{"n_layer": 18, "norm_eps": 1e-05, "positions": "rope", "attn_scale": 0.177, "bias": "none", "decay_fraction": 0.887}
Each number is 50 + 10 x the weight over its row's rms, rounded and kept within 0 to 99. Layers, rows and columns count from 0. The size before them is the row's rms in percent of the matrix's.

# layer 3 MLP down (transposed), 640x160, rms 0.119, rows 5-34, columns 80-159
083:56 59 48 50 39 59 50 58 46 42 48 65 44 46 49 53 64 50 52 34 36 48 35 59 45 53 55 60 57 51 55 41 46 60 48 26 71 54 35 51 46 49 62 43 56 54 40 41 41 32 41 65 47 38 39 28 36 45 34 31 53 53 49 55 50 46 46 46 50 42 59 47 64 55 45 48 51 55 48 49
107:63 37 60 37 60 48 63 73 58 57 49 56 46 57 37 56 55 36 52 66 60 56 50 43 43 52 55 45 46 47 59 43 52 56 54 36 46 62 56 65 68 52 64 53 48 50 42 40 57 54 49 52 42 51 64 76 36 53 41 42 44 48 36 45 59 44 42 73 39 45 36 53 72 48 51 38 67 63 48 65
085:52 35 48 47 45 34 59 57 49 42 48 59 59 59 52 50 51 40 68 45 49 63 58 52 54 56 43 64 43 26 53 41 55 51 48 63 49 30 44 52 51 53 32 49 40 42 40 48 60 59 36 43 62 48 38 45 30 51 60 43 60 55 40 54 48 47 58 66 33 47 47 52 36 40 59 48 68 47 52 45
081:56 30 42 53 50 48 39 54 52 71 41 52 31 65 46 58 36 55 52 64 64 21 62 58 54 46 30 72 42 49 48 72 60 63 44 43 54 57 59 44 60 55 47 51 45 40 66 55 57 65 47 59 57 60 53 47 54 32 41 49 42 53 43 40 37 49 60 39 42 52 46 46 57 58 58 66 54 48 53 46
089:44 53 51 58 43 51 44 46 46 52 56 46 45 69 51 63 67 61 46 44 68 70 60 45 55 40 40 49 48 51 31 42 46 54 45 38 71 47 41 61 33 56 43 41 35 37 55 37 51 41 61 39 45 46 47 46 52 55 53 54 39 44 44 29 54 33 58 53 47 44 71 56 34 56 59 50 37 47 50 55
079:53 57 49 43 38 44 68 51 54 46 48 61 58 64 34 60 42 56 55 40 48 56 54 41 42 52 57 41 58 62 59 41 45 40 38 50 48 45 56 55 57 62 53 65 46 64 43 71 51 69 42 57 39 50 57 52 36 67 48 42 60 50 52 58 53 39 52 49 34 41 42 50 60 45 34 34 60 58 56 42
105:34 34 50 42 48 30 43 43 38 32 47 59 49 38 51 62 34 55 48 45 39 54 48 42 48 36 54 69 62 47 60 27 55 31 49 48 35 53 64 30 48 52 54 56 49 47 44 54 51 65 55 40 45 46 41 52 56 57 41 66 56 39 58 54 40 44 47 47 39 70 59 49 40 59 45 61 56 53 65 51
085:43 43 54 51 33 50 58 51 58 62 37 56 52 67 33 53 42 46 56 50 40 45 47 40 61 59 67 58 60 51 53 44 56 60 60 48 53 49 43 54 37 52 55 56 46 43 42 71 42 35 50 54 39 64 58 53 33 67 51 50 46 64 54 46 41 54 40 44 44 36 47 48 50 44 56 60 64 49 61 66
100:71 60 61 58 56 58 44 49 59 43 61 47 60 53 44 60 36 47 56 62 54 57 47 58 29 50 47 53 52 35 45 49 57 36 45 42 36 66 35 52 48 55 64 54 64 47 63 45 50 46 40 27 52 39 52 70 45 49 49 43 61 41 41 37 44 43 43 59 50 55 53 47 51 73 55 59 55 48 41 48
105:66 50 45 57 37 43 38 44 60 36 59 55 50 37 54 42 59 45 58 58 55 66 50 43 54 56 36 53 45 36 51 50 59 51 53 53 41 26 54 47 58 36 48 55 56 49 63 53 54 51 64 40 53 50 48 37 56 59 35 64 49 51 55 59 54 54 34 46 55 51 59 48 52 59 65 43 39 48 47 38
076:57 58 65 53 60 61 45 52 54 58 47 44 55 33 58 59 47 56 50 48 65 48 55 56 48 57 42 49 36 57 62 50 33 32 45 61 58 35 42 32 54 63 40 54 51 48 49 43 48 60 58 56 63 44 55 48 54 42 41 30 41 47 60 40 53 62 59 48 48 62 54 62 47 50 51 61 44 38 49 46
090:49 51 59 42 40 31 42 20 59 54 48 48 54 50 72 53 61 63 47 49 33 35 58 55 50 62 42 39 37 57 55 52 57 44 43 60 66 55 33 54 45 56 36 51 23 46 30 39 49 54 54 48 41 57 40 41 26 49 48 49 40 47 35 52 55 36 53 60 51 48 56 60 65 67 48 54 57 49 64 55
086:49 43 49 59 52 57 45 50 48 49 38 43 32 52 43 40 47 50 50 38 33 46 55 46 35 53 46 63 59 40 76 47 59 57 60 63 35 61 49 49 50 39 52 54 46 32 49 71 43 48 57 42 63 53 57 44 57 51 44 64 53 31 42 49 46 44 51 51 35 35 56 53 48 45 44 52 47 72 52 50
095:60 57 57 58 57 37 55 49 40 51 45 58 40 57 48 58 36 38 54 62 37 71 63 39 69 70 65 55 48 53 36 64 46 65 38 54 46 57 52 53 46 46 60 46 67 55 60 65 52 45 48 42 45 59 58 54 30 41 59 53 44 44 59 44 44 40 63 40 49 43 57 59 53 46 31 55 61 54 54 58
093:44 40 62 47 60 35 39 69 29 60 54 52 46 46 60 55 40 71 53 47 46 49 30 37 51 51 55 47 63 57 61 54 54 56 47 40 55 46 55 56 47 46 50 49 24 63 43 59 44 53 44 45 55 50 37 49 65 59 46 26 40 55 49 49 37 56 44 71 47 52 52 54 28 52 28 42 57 65 45 42
131:56 48 56 40 46 50 46 68 54 60 47 55 53 67 61 42 39 45 52 46 63 32 50 73 32 48 57 50 55 37 49 56 58 41 55 37 48 59 44 33 38 50 46 44 43 49 65 35 55 52 45 42 42 66 41 31 34 42 46 55 28 62 37 44 52 46 65 51 72 44 39 56 56 54 51 55 47 44 56 45
084:44 52 28 48 69 59 51 53 65 36 52 54 41 40 52 52 63 44 44 56 38 57 45 54 36 44 44 57 41 55 58 56 35 60 56 40 58 55 49 48 40 35 58 30 55 23 54 49 54 61 64 39 31 52 45 46 40 48 35 62 52 25 47 57 53 29 65 49 72 52 56 31 67 65 64 48 60 45 54 42
111:69 41 64 44 52 62 50 63 53 38 35 40 60 45 68 38 69 49 48 42 39 62 33 50 41 54 54 60 69 40 33 61 56 47 65 40 37 34 20 57 57 52 51 52 54 57 52 44 56 36 41 31 49 47 33 40 63 38 50 58 48 44 40 70 50 39 37 54 40 36 45 54 45 68 52 62 53 38 56 40
138:53 41 57 46 52 47 62 52 57 64 56 58 35 29 52 36 54 38 41 56 55 47 53 57 39 61 35 46 52 55 56 50 57 49 55 60 41 59 59 41 49 41 55 41 26 46 52 72 39 43 65 41 47 45 57 51 45 34 56 49 48 53 53 47 62 41 43 48 42 36 17 46 56 45 61 46 59 56 59 19
095:40 33 62 67 58 48 64 64 43 61 68 57 49 42 74 37 42 57 64 59 31 58 58 67 36 45 46 75 65 56 52 54 64 39 50 48 55 33 41 41 51 60 53 49 48 50 55 49 42 57 65 53 45 43 47 48 38 52 50 49 34 39 43 44 71 48 44 55 45 31 56 22 34 58 41 50 53 60 64 59
114:52 54 71 36 46 57 39 37 75 60 59 36 41 42 35 55 64 27 49 29 50 32 57 44 59 50 43 56 36 45 58 46 63 59 48 61 58 31 68 46 47 55 48 60 40 49 32 54 61 68 61 56 56 37 48 59 46 56 43 36 39 67 60 31 40 28 53 66 39 51 40 63 59 42 51 47 69 45 54 44
090:50 33 65 51 31 44 70 64 47 47 48 31 65 55 48 54 44 44 54 67 54 41 45 60 58 46 43 53 54 34 43 50 53 53 61 37 40 54 61 55 56 49 38 43 68 50 48 61 47 47 41 41 47 45 48 45 50 41 56 72 51 36 52 61 39 60 62 42 49 62 53 32 42 50 66 59 54 60 64 50
134:44 55 65 46 54 53 43 36 50 59 60 59 44 44 62 62 48 63 35 55 63 64 71 60 55 59 54 55 48 44 63 39 45 56 51 51 65 32 54 35 53 49 49 45 73 43 45 48 66 52 43 44 66 63 49 39 35 69 51 77 61 40 55 46 55 47 48 45 53 42 57 68 57 58 43 44 46 49 50 50
119:36 56 40 55 47 50 42 52 59 40 62 67 32 45 47 56 54 52 34 60 63 52 57 55 56 48 53 41 56 64 64 42 48 54 50 56 62 67 50 35 46 50 42 49 43 46 61 79 53 49 62 60 47 55 49 54 59 66 41 64 58 59 47 38 47 49 53 52 72 63 52 61 67 50 38 25 51 56 57 45
088:42 49 45 57 46 56 36 68 44 39 54 49 53 53 52 62 54 44 62 57 60 54 42 58 39 56 45 65 55 54 50 56 36 64 47 61 52 42 45 53 64 28 50 28 64 57 57 56 49 53 36 47 55 40 59 66 31 53 50 45 54 53 41 53 50 54 43 67 37 62 52 46 39 56 39 51 45 60 43 43
091:43 54 71 58 42 43 36 48 53 39 54 59 48 59 55 49 54 64 32 35 27 49 57 42 65 56 58 46 33 54 63 50 42 54 57 60 51 55 43 35 47 54 45 47 65 52 31 64 55 40 48 52 42 45 42 58 43 56 36 37 47 32 62 39 84 63 48 41 53 47 48 41 55 62 30 43 53 38 43 54
099:47 42 60 61 47 53 37 52 61 61 44 44 62 52 74 48 41 58 55 62 54 54 41 67 46 62 44 42 51 55 52 58 56 27 49 52 54 36 43 51 49 50 60 54 45 53 31 48 27 42 54 70 49 35 50 47 53 54 55 56 40 45 55 67 54 67 23 48 70 32 51 52 32 54 38 65 50 63 34 61
079:41 46 51 50 82 58 53 54 59 62 50 61 55 38 55 60 43 48 31 34 64 62 48 31 53 47 40 61 69 46 59 43 51 36 50 55 46 60 55 39 62 58 41 56 61 46 47 34 61 48 56 49 54 63 59 39 51 44 55 44 49 36 56 43 68 41 48 57 54 28 31 52 55 54 42 61 53 65 59 40
098:46 43 55 34 53 34 52 50 59 52 50 70 50 32 67 50 35 55 58 53 32 49 49 55 60 36 57 54 45 50 46 55 42 54 48 43 50 38 25 64 35 44 55 54 36 64 53 47 46 39 51 65 43 48 46 49 44 41 30 63 55 51 59 44 53 59 63 31 27 27 53 44 49 41 59 40 43 63 44 57
086:51 51 47 48 48 51 42 44 39 49 60 29 42 40 72 27 74 51 75 49 36 49 53 47 58 44 45 48 53 49 45 54 50 56 42 55 69 48 43 58 53 38 39 49 40 54 41 36 35 40 57 56 59 59 45 43 54 49 42 49 47 56 39 36 39 47 45 56 55 49 47 61 32 39 55 59 43 58 51 55
# layer 3 MLP gate, 640x160, rms 0.147, rows 6-34, columns 80-159
108:59 46 47 46 56 54 59 62 61 57 54 33 66 47 49 39 69 51 32 64 59 51 48 35 47 61 57 42 59 60 47 59 52 66 64 43 39 49 43 56 50 61 69 50 44 44 50 49 55 41 47 53 46 59 49 57 40 51 29 71 57 60 33 66 53 49 53 57 39 46 29 43 56 47 63 48 47 69 55 61
103:70 46 39 44 47 35 67 57 44 36 48 66 50 67 60 49 57 32 70 37 54 59 49 59 48 53 52 58 64 28 57 45 49 61 51 64 39 47 44 57 52 54 42 55 47 38 48 41 46 63 57 56 68 57 46 52 29 58 48 41 53 52 40 67 56 45 47 53 42 59 51 54 52 51 46 62 69 71 51 35
095:50 36 41 43 49 42 39 63 53 54 48 57 34 61 49 61 37 40 47 69 58 19 69 55 61 56 26 70 48 57 41 58 77 57 50 47 46 61 53 46 61 48 48 56 43 56 62 54 60 68 55 66 53 59 49 43 54 30 46 50 37 50 44 50 38 52 61 44 47 58 35 45 55 51 47 53 53 45 35 41
096:42 34 63 43 43 60 31 36 51 48 41 36 45 42 48 44 73 50 47 42 38 52 34 49 40 42 47 39 43 58 36 65 39 46 65 42 51 44 56 44 58 56 40 51 64 46 56 52 55 56 44 29 51 58 48 30 57 55 39 46 66 48 49 37 42 53 53 57 38 51 59 43 56 60 58 58 48 33 58 48
088:48 45 65 57 66 54 50 32 45 61 53 59 54 39 57 35 51 40 55 56 48 41 51 54 56 56 41 47 47 39 39 57 54 68 64 48 51 45 37 49 55 38 53 32 61 29 47 34 51 35 57 42 57 54 53 50 55 45 54 52 61 61 52 47 44 65 52 45 69 64 48 56 38 39 69 57 42 58 49 57
102:52 52 66 53 67 61 57 53 68 58 47 50 55 49 46 48 71 36 41 49 67 51 44 41 47 50 45 44 56 47 42 50 48 57 52 44 55 42 42 58 56 51 43 38 38 39 52 55 62 42 67 52 52 53 50 30 39 39 50 45 47 59 58 57 64 54 56 50 56 37 46 51 56 43 59 21 48 45 42 53
084:32 57 50 63 53 44 44 58 43 45 38 45 61 63 50 52 46 56 59 36 58 50 47 45 69 30 47 31 38 50 53 52 56 38 62 42 44 60 62 60 61 53 59 43 52 52 51 60 59 56 43 35 54 37 36 40 53 53 51 51 53 47 46 60 53 52 48 52 46 45 63 28 60 56 43 59 39 50 55 53
102:45 39 31 30 45 42 48 51 48 68 38 41 52 47 53 39 64 56 58 41 48 48 50 49 70 32 51 64 49 64 47 54 51 58 52 53 58 43 53 44 46 53 41 44 22 71 32 53 61 57 45 55 45 65 60 26 59 35 57 59 57 61 58 59 58 61 69 34 50 50 44 53 40 30 38 39 46 50 51 40
108:45 57 66 41 65 42 51 46 46 55 61 54 49 51 56 53 42 32 51 69 54 40 61 40 65 62 70 54 58 28 56 66 58 46 44 50 18 63 43 48 51 45 39 49 24 61 34 47 52 59 50 43 43 52 75 54 44 53 66 46 41 50 57 51 59 43 56 45 60 49 49 49 49 44 24 55 54 62 44 48
101:60 60 66 39 60 59 58 61 54 58 45 58 69 40 48 61 58 44 72 36 65 47 58 59 51 66 45 40 49 52 62 43 39 54 52 55 55 49 37 31 55 54 29 57 43 50 35 36 46 52 57 67 59 50 53 43 42 46 35 25 38 46 63 37 52 50 57 52 50 52 55 62 54 46 35 57 40 43 54 56
105:39 68 58 47 45 61 61 39 44 53 56 64 52 42 51 44 62 60 43 53 50 46 66 64 53 53 43 65 46 58 48 53 42 60 41 39 65 63 34 50 35 57 68 63 40 68 49 32 51 48 48 52 34 47 64 60 62 34 50 52 49 46 54 61 59 45 65 50 45 61 52 36 53 35 45 60 69 56 47 56
102:45 45 58 43 51 51 58 64 71 46 29 58 63 42 51 33 42 41 56 47 30 59 55 38 32 71 45 78 48 44 74 41 40 58 73 55 54 38 51 45 54 32 44 44 41 49 48 58 60 49 68 44 64 56 52 29 61 49 51 62 41 43 31 59 57 59 49 40 41 47 56 51 41 50 57 44 27 68 47 56
090:64 45 64 55 56 29 57 46 46 44 51 58 35 50 55 54 45 41 48 66 45 64 68 40 60 70 60 57 54 55 45 63 43 52 40 56 51 53 55 46 47 52 69 55 60 54 52 79 57 50 52 34 48 56 44 50 29 50 58 55 58 54 57 40 54 48 51 39 42 44 57 50 68 42 32 60 66 43 63 60
101:41 45 63 37 59 39 40 62 31 66 48 37 42 43 49 47 47 73 61 45 52 50 41 36 53 58 56 40 64 59 46 55 53 63 53 46 51 51 54 61 49 45 54 45 24 57 41 67 49 48 38 40 60 48 27 55 61 59 47 27 47 52 45 42 41 55 42 66 47 56 61 66 29 47 31 36 55 59 56 38
081:69 72 58 46 52 38 69 69 69 40 63 59 50 50 47 41 44 63 46 51 54 41 50 42 64 61 39 62 55 44 53 51 46 40 43 54 41 36 28 43 53 52 46 61 51 55 62 45 49 40 52 51 57 34 59 43 48 42 36 44 54 43 37 59 53 40 44 41 39 55 50 57 64 37 47 51 70 41 46 34
089:60 35 44 61 56 55 46 39 54 47 50 42 33 60 49 67 43 68 39 48 48 51 45 45 66 37 44 38 30 54 45 57 53 42 45 64 57 53 50 59 68 84 45 48 41 62 61 33 56 65 35 44 55 47 50 53 68 57 64 52 49 44 67 43 40 56 53 51 46 59 43 45 49 54 51 65 49 51 49 55
101:52 38 48 46 58 28 40 37 48 52 53 42 61 47 64 58 45 54 55 65 40 43 67 44 59 61 49 57 49 62 47 56 65 45 43 43 63 67 40 54 42 53 55 34 67 60 47 67 51 48 52 43 33 52 69 55 60 41 44 72 33 58 58 51 57 57 54 27 58 48 46 44 50 31 59 51 39 50 58 56
093:68 42 47 27 45 31 54 55 48 48 53 42 45 43 49 51 49 40 50 65 48 36 63 48 66 54 56 50 55 44 45 61 49 48 47 50 55 52 40 51 49 42 54 38 69 61 44 46 51 48 51 60 52 52 59 44 51 37 52 59 33 44 45 49 40 48 50 35 44 50 43 54 54 52 53 59 49 35 46 44
105:68 63 34 24 57 35 53 62 57 43 60 66 39 65 61 46 59 49 56 64 68 42 58 36 59 56 60 39 71 49 64 49 61 55 36 68 50 44 38 52 50 45 55 52 48 54 27 41 46 47 46 55 58 58 53 63 57 43 57 35 62 62 41 48 49 59 48 50 59 52 67 62 50 41 34 42 69 56 38 38
108:48 54 48 49 63 46 52 45 56 42 62 31 59 42 50 40 49 58 40 58 48 43 46 46 48 55 67 67 62 71 46 37 47 70 48 52 54 42 48 36 27 38 63 39 41 40 52 53 41 39 55 56 43 55 48 44 53 62 59 38 46 61 70 45 70 54 54 35 50 52 40 66 61 38 56 66 45 41 52 39
091:54 68 32 53 64 48 32 32 61 58 59 65 30 50 44 43 55 65 49 33 58 56 58 48 37 46 61 50 45 68 60 54 46 53 39 64 55 41 45 53 47 54 59 59 39 50 57 43 59 51 60 57 48 47 46 54 50 47 43 32 55 67 51 39 54 40 40 70 47 43 57 66 60 46 41 38 52 36 45 49
084:47 47 31 36 53 39 64 37 65 54 54 56 59 36 46 40 46 47 45 57 46 46 55 60 61 79 60 49 64 47 66 65 36 38 42 47 46 42 35 45 44 35 47 52 43 38 54 43 47 55 45 45 49 24 72 61 39 53 44 56 47 49 59 42 64 58 53 57 50 47 54 55 34 42 46 43 75 42 35 52
097:77 67 44 52 50 47 69 72 56 55 54 62 44 41 43 52 57 51 53 50 55 42 41 41 58 50 59 48 56 43 64 44 41 59 39 66 55 47 42 43 64 36 54 69 42 28 36 52 45 50 60 49 51 52 62 26 39 53 31 39 51 54 45 59 68 44 63 45 59 63 42 54 62 45 63 45 68 63 58 35
100:51 42 42 46 53 44 49 59 45 38 58 41 49 61 40 55 41 49 39 52 42 43 46 61 59 31 51 39 53 41 62 59 45 52 63 50 33 57 58 55 72 43 60 50 53 63 53 44 60 59 44 40 47 38 68 63 63 43 61 54 47 48 48 55 46 55 55 61 34 59 60 44 68 61 51 57 54 48 51 53
096:65 49 31 40 55 54 62 55 42 55 46 41 53 27 40 51 52 34 59 58 68 42 40 58 32 48 40 52 58 43 38 48 51 48 46 47 50 40 43 52 58 37 63 47 42 42 78 29 49 56 54 50 57 51 61 39 50 47 63 65 48 78 44 62 16 41 54 49 56 51 48 56 50 44 61 58 63 59 59 39
113:57 45 60 53 48 52 41 51 55 59 39 29 49 37 51 59 57 51 58 58 49 33 60 61 43 56 38 32 43 58 40 41 59 34 57 60 42 45 36 64 52 50 49 42 48 62 33 46 47 48 47 54 38 46 39 49 36 42 58 50 36 59 54 44 66 55 46 43 77 43 64 46 23 35 34 67 37 38 56 50
101:61 67 41 48 48 44 53 32 46 44 53 32 42 71 48 52 48 40 64 62 30 40 56 54 62 47 57 47 44 54 42 60 51 71 59 41 46 62 42 55 31 44 56 42 25 54 53 64 39 49 42 56 50 40 52 51 41 44 32 53 49 55 42 62 42 58 61 54 48 63 54 68 39 42 68 45 45 29 37 60
108:52 45 46 40 61 54 53 45 63 64 40 37 63 36 43 65 44 62 57 53 51 37 60 45 57 48 54 52 55 60 48 38 64 37 31 39 57 38 50 52 44 52 61 41 47 63 72 57 44 42 46 43 43 54 53 52 45 42 52 64 51 48 67 49 54 38 62 43 56 51 54 61 47 35 60 52 33 32 52 47
110:54 66 38 53 64 48 60 36 57 48 56 54 45 58 46 36 77 53 64 44 58 49 53 39 55 40 51 53 63 44 42 40 59 55 52 53 56 42 30 46 49 47 50 42 47 57 43 55 40 31 61 48 45 54 67 46 44 58 41 42 55 55 58 58 35 40 51 54 54 57 55 58 47 33 42 59 50 68 44 66
# layer 3 MLP up, 640x160, rms 0.155, rows 6-34, columns 80-159
103:49 51 52 48 49 45 64 59 55 41 65 55 41 49 43 46 50 38 57 58 57 66 45 54 60 46 52 66 57 43 65 45 44 39 37 45 50 48 50 42 58 40 41 61 44 42 47 38 51 46 49 54 51 62 63 60 44 43 59 42 43 43 52 44 74 56 28 66 41 42 52 55 60 43 58 31 75 61 29 61
094:47 54 58 43 56 52 38 61 68 43 68 48 38 47 69 41 57 75 60 34 56 48 41 60 31 44 62 52 60 54 39 45 53 43 45 54 54 64 50 49 41 35 59 42 62 55 42 41 36 36 67 67 48 36 58 51 70 41 34 48 43 53 49 43 43 51 42 32 58 59 43 58 58 55 44 47 54 51 60 45
087:44 54 51 54 60 42 54 56 69 53 49 62 44 58 42 60 60 50 71 41 41 68 56 54 42 65 47 42 42 26 73 28 36 41 46 51 59 42 46 49 35 47 33 54 71 59 48 58 42 40 48 38 54 51 57 58 52 63 54 40 66 46 31 42 54 46 48 51 54 51 54 53 42 46 53 38 59 41 54 54
089:55 46 48 46 55 48 52 54 57 49 40 63 48 38 47 43 26 44 58 54 32 36 40 63 46 55 59 51 57 48 71 59 57 52 51 69 37 52 56 42 71 43 52 53 64 60 45 65 48 56 35 55 53 57 53 46 42 49 46 52 55 54 58 78 46 61 43 46 52 59 32 39 64 50 40 50 55 56 58 49
083:37 48 52 57 33 57 44 53 42 65 38 66 56 58 68 50 32 51 57 34 53 57 46 72 41 50 52 58 49 50 55 57 49 50 59 43 45 45 55 35 43 23 53 46 56 33 40 36 58 50 57 58 63 69 62 59 61 50 59 32 32 56 43 48 62 64 47 54 39 45 66 53 55 60 61 49 48 54 56 60
106:47 39 70 59 54 48 53 31 40 46 47 59 44 47 47 74 53 63 42 39 59 54 47 46 50 32 54 65 40 54 46 38 48 33 44 47 51 51 58 52 59 65 40 41 52 47 50 59 62 53 69 43 23 54 59 44 54 56 41 58 51 44 54 35 40 45 44 47 43 53 60 34 33 48 39 49 47 50 64 65
087:55 69 43 47 62 50 44 56 40 31 56 52 45 40 67 45 62 57 49 52 62 64 53 63 39 46 37 35 48 55 41 56 44 46 41 60 52 52 50 53 52 49 46 53 55 53 55 29 64 60 53 43 57 34 43 51 67 35 45 56 51 34 49 55 60 40 62 45 58 64 47 50 47 51 45 36 42 57 43 30
095:41 31 40 62 39 61 36 39 32 51 36 34 48 52 56 36 47 60 53 31 49 57 55 57 56 39 51 48 42 45 34 57 43 77 51 50 45 62 48 59 42 57 56 40 57 65 42 50 52 71 29 36 49 43 50 60 56 62 53 49 49 62 52 47 54 58 54 51 27 52 58 38 41 52 45 62 44 49 67 36
098:47 48 28 59 45 42 45 47 61 47 62 61 56 46 44 64 49 57 48 34 40 64 68 49 70 55 51 65 52 48 53 65 63 46 55 60 34 51 56 37 46 46 66 33 49 48 50 56 36 55 46 66 53 46 45 49 48 39 39 65 47 61 64 42 45 35 41 43 43 63 48 54 39 51 58 65 45 52 47 62
100:57 46 41 59 56 43 52 55 48 56 47 43 56 61 51 43 41 45 21 77 39 50 40 35 50 58 60 57 60 40 36 59 57 49 41 59 59 55 50 72 42 43 65 48 52 44 43 54 50 50 65 33 39 47 65 58 63 48 52 58 55 45 23 65 53 46 49 51 47 63 34 50 49 35 48 50 54 51 42 28
088:38 45 31 49 72 47 46 53 38 31 61 35 64 45 35 42 51 48 43 56 64 50 57 55 53 33 54 54 48 83 37 47 66 40 49 49 46 44 52 41 69 54 54 59 55 53 61 71 67 46 41 48 33 44 70 43 49 38 57 51 56 51 39 61 48 56 69 61 58 56 47 48 46 39 48 53 47 35 36 37
098:52 43 46 71 64 72 55 43 40 57 50 53 46 46 35 62 49 57 57 51 48 45 68 57 39 55 38 54 40 67 48 52 50 36 50 50 80 56 42 54 29 57 62 57 63 45 53 40 60 54 57 49 55 38 47 53 65 34 54 63 46 61 67 53 46 48 47 44 32 68 45 52 54 43 49 66 65 50 49 48
096:43 55 35 40 59 61 59 51 64 63 47 57 59 36 38 50 59 52 84 62 43 47 54 58 61 57 41 43 54 39 64 42 46 45 44 62 52 46 47 38 53 37 61 52 59 45 36 53 51 36 58 59 53 57 57 53 43 40 53 48 53 52 74 51 62 46 30 55 65 50 31 49 45 42 39 42 62 55 58 31
093:50 64 39 30 63 37 69 50 56 33 49 59 63 61 48 66 67 49 50 65 39 46 66 60 46 70 34 66 54 48 52 49 40 55 54 48 52 44 46 28 44 44 56 59 74 46 57 55 50 44 53 62 37 35 54 41 46 31 64 57 48 52 51 65 74 55 54 43 47 63 58 46 57 42 50 37 48 39 46 58
125:58 52 61 40 48 48 44 58 53 60 39 52 53 65 61 43 46 41 50 47 55 34 53 70 31 48 60 51 55 36 54 48 61 48 58 41 48 56 46 46 39 47 47 34 49 49 58 36 47 48 53 45 40 70 40 25 33 45 38 56 26 62 44 47 54 52 71 42 68 49 39 53 59 50 52 56 40 42 64 50
085:59 52 68 49 37 42 56 48 46 63 47 48 60 49 43 47 20 58 51 48 64 47 58 43 66 55 50 48 54 43 50 38 57 48 57 61 42 45 49 51 50 59 45 64 48 69 51 62 51 37 37 65 80 48 53 44 55 50 65 37 49 65 52 41 50 71 44 50 43 44 54 55 26 46 39 45 33 42 45 53
117:52 36 57 70 53 64 49 65 58 45 50 58 58 48 47 49 54 71 70 45 37 52 27 55 39 54 54 49 52 31 42 54 63 63 68 56 47 34 31 59 45 67 56 66 46 59 50 44 38 46 46 40 56 42 38 54 57 38 56 58 63 35 38 80 35 44 43 59 38 48 51 67 56 64 59 45 69 57 57 47
132:43 44 48 45 54 44 54 52 61 76 54 69 46 38 54 33 52 37 37 51 58 56 47 57 46 54 35 40 55 54 56 44 63 60 52 52 38 64 52 28 46 36 51 45 20 41 53 69 41 49 67 46 32 43 55 57 42 39 50 45 53 57 48 51 66 40 49 53 55 29 24 49 56 52 65 49 59 65 56 21
116:43 41 41 44 62 35 54 62 45 54 83 71 43 37 64 33 62 50 74 62 39 58 57 42 57 58 71 43 65 45 58 50 55 40 49 49 38 40 46 53 46 56 46 53 39 53 51 34 39 57 55 58 60 55 61 53 49 53 39 45 41 44 45 44 62 46 33 63 53 40 54 32 54 60 30 47 54 62 48 52
116:38 58 67 48 49 65 42 28 78 53 70 22 47 37 41 37 44 31 55 36 50 41 58 50 48 50 60 38 42 47 58 45 54 59 56 56 61 37 60 57 38 39 39 61 40 47 42 43 69 62 69 49 53 52 61 60 50 66 34 23 41 48 67 33 44 37 57 63 45 45 33 60 62 50 42 41 55 51 59 50
091:43 54 39 67 45 60 49 33 46 50 52 55 53 57 41 40 37 52 58 49 79 51 54 54 58 14 46 61 50 51 67 49 45 47 72 49 45 36 65 60 42 51 58 48 48 50 61 45 70 53 55 56 46 54 41 54 61 57 53 57 60 48 42 53 61 48 60 61 52 52 62 38 38 54 61 54 38 51 49 67
124:48 52 60 41 53 61 48 47 45 65 67 56 35 49 61 50 51 62 34 59 63 55 70 53 53 53 48 60 49 55 56 49 47 45 47 53 60 35 46 39 61 49 44 44 77 39 54 40 66 56 38 44 72 59 51 45 48 74 42 86 58 45 50 46 57 53 54 52 58 42 56 61 58 53 42 44 48 44 56 47
117:44 46 37 63 43 47 61 61 43 39 69 59 48 44 17 49 55 54 43 64 68 57 51 57 53 48 39 44 43 62 47 36 35 46 46 58 63 60 38 31 42 50 53 40 48 45 50 70 60 39 62 58 42 62 51 50 52 65 42 67 65 55 45 40 35 56 38 48 67 55 50 44 57 55 61 42 38 53 67 36
087:60 52 45 47 58 45 62 30 58 57 53 50 58 50 42 45 49 59 41 39 41 45 53 42 61 45 47 45 41 54 53 47 64 31 53 35 41 53 52 49 39 74 48 72 33 38 50 52 54 43 58 53 46 55 40 38 64 42 49 52 50 49 58 51 48 45 54 40 58 33 44 49 59 45 70 43 58 40 65 59
099:42 45 56 62 38 55 56 41 47 55 37 36 53 55 44 52 35 45 59 50 60 42 40 55 53 43 32 67 30 55 60 59 47 49 67 47 42 59 47 28 40 57 36 50 55 37 76 35 78 54 40 48 67 40 52 40 53 47 60 55 51 42 52 46 41 54 53 37 40 65 40 34 34 57 64 70 52 42 63 51
096:35 64 68 42 53 33 52 61 51 41 51 76 67 52 66 71 52 46 49 57 49 31 46 39 67 71 36 54 44 43 63 59 54 48 50 67 53 47 49 41 37 44 50 42 44 43 32 61 49 31 55 47 50 29 40 27 54 45 39 42 47 40 51 62 57 49 62 46 51 46 54 79 53 42 46 64 55 65 51 44
089:62 56 48 49 37 50 48 43 48 37 39 50 51 50 48 34 63 58 73 61 39 36 33 75 45 52 57 42 39 47 47 43 52 54 41 30 45 41 46 63 42 32 48 54 48 56 39 61 37 51 45 48 49 53 42 68 58 49 48 56 47 48 44 51 21 60 47 37 52 59 74 46 43 47 45 32 47 43 52 49
100:50 41 48 53 52 82 42 54 53 55 32 56 54 38 72 50 29 53 71 48 48 45 56 44 61 58 46 52 60 64 43 60 64 59 50 54 47 31 45 54 58 43 65 45 41 40 42 41 51 50 40 56 64 48 43 61 52 43 56 55 43 66 43 57 76 33 64 51 57 67 31 67 55 57 41 62 52 56 32 52
091:50 31 48 49 54 58 42 50 34 49 49 46 45 67 35 50 52 45 40 36 46 61 36 38 58 49 44 45 51 49 43 64 44 52 45 60 52 47 56 41 37 41 43 49 53 39 60 54 53 55 39 25 51 59 46 58 42 46 59 62 55 62 49 57 39 33 59 61 43 53 43 47 34 49 55 61 54 53 42 54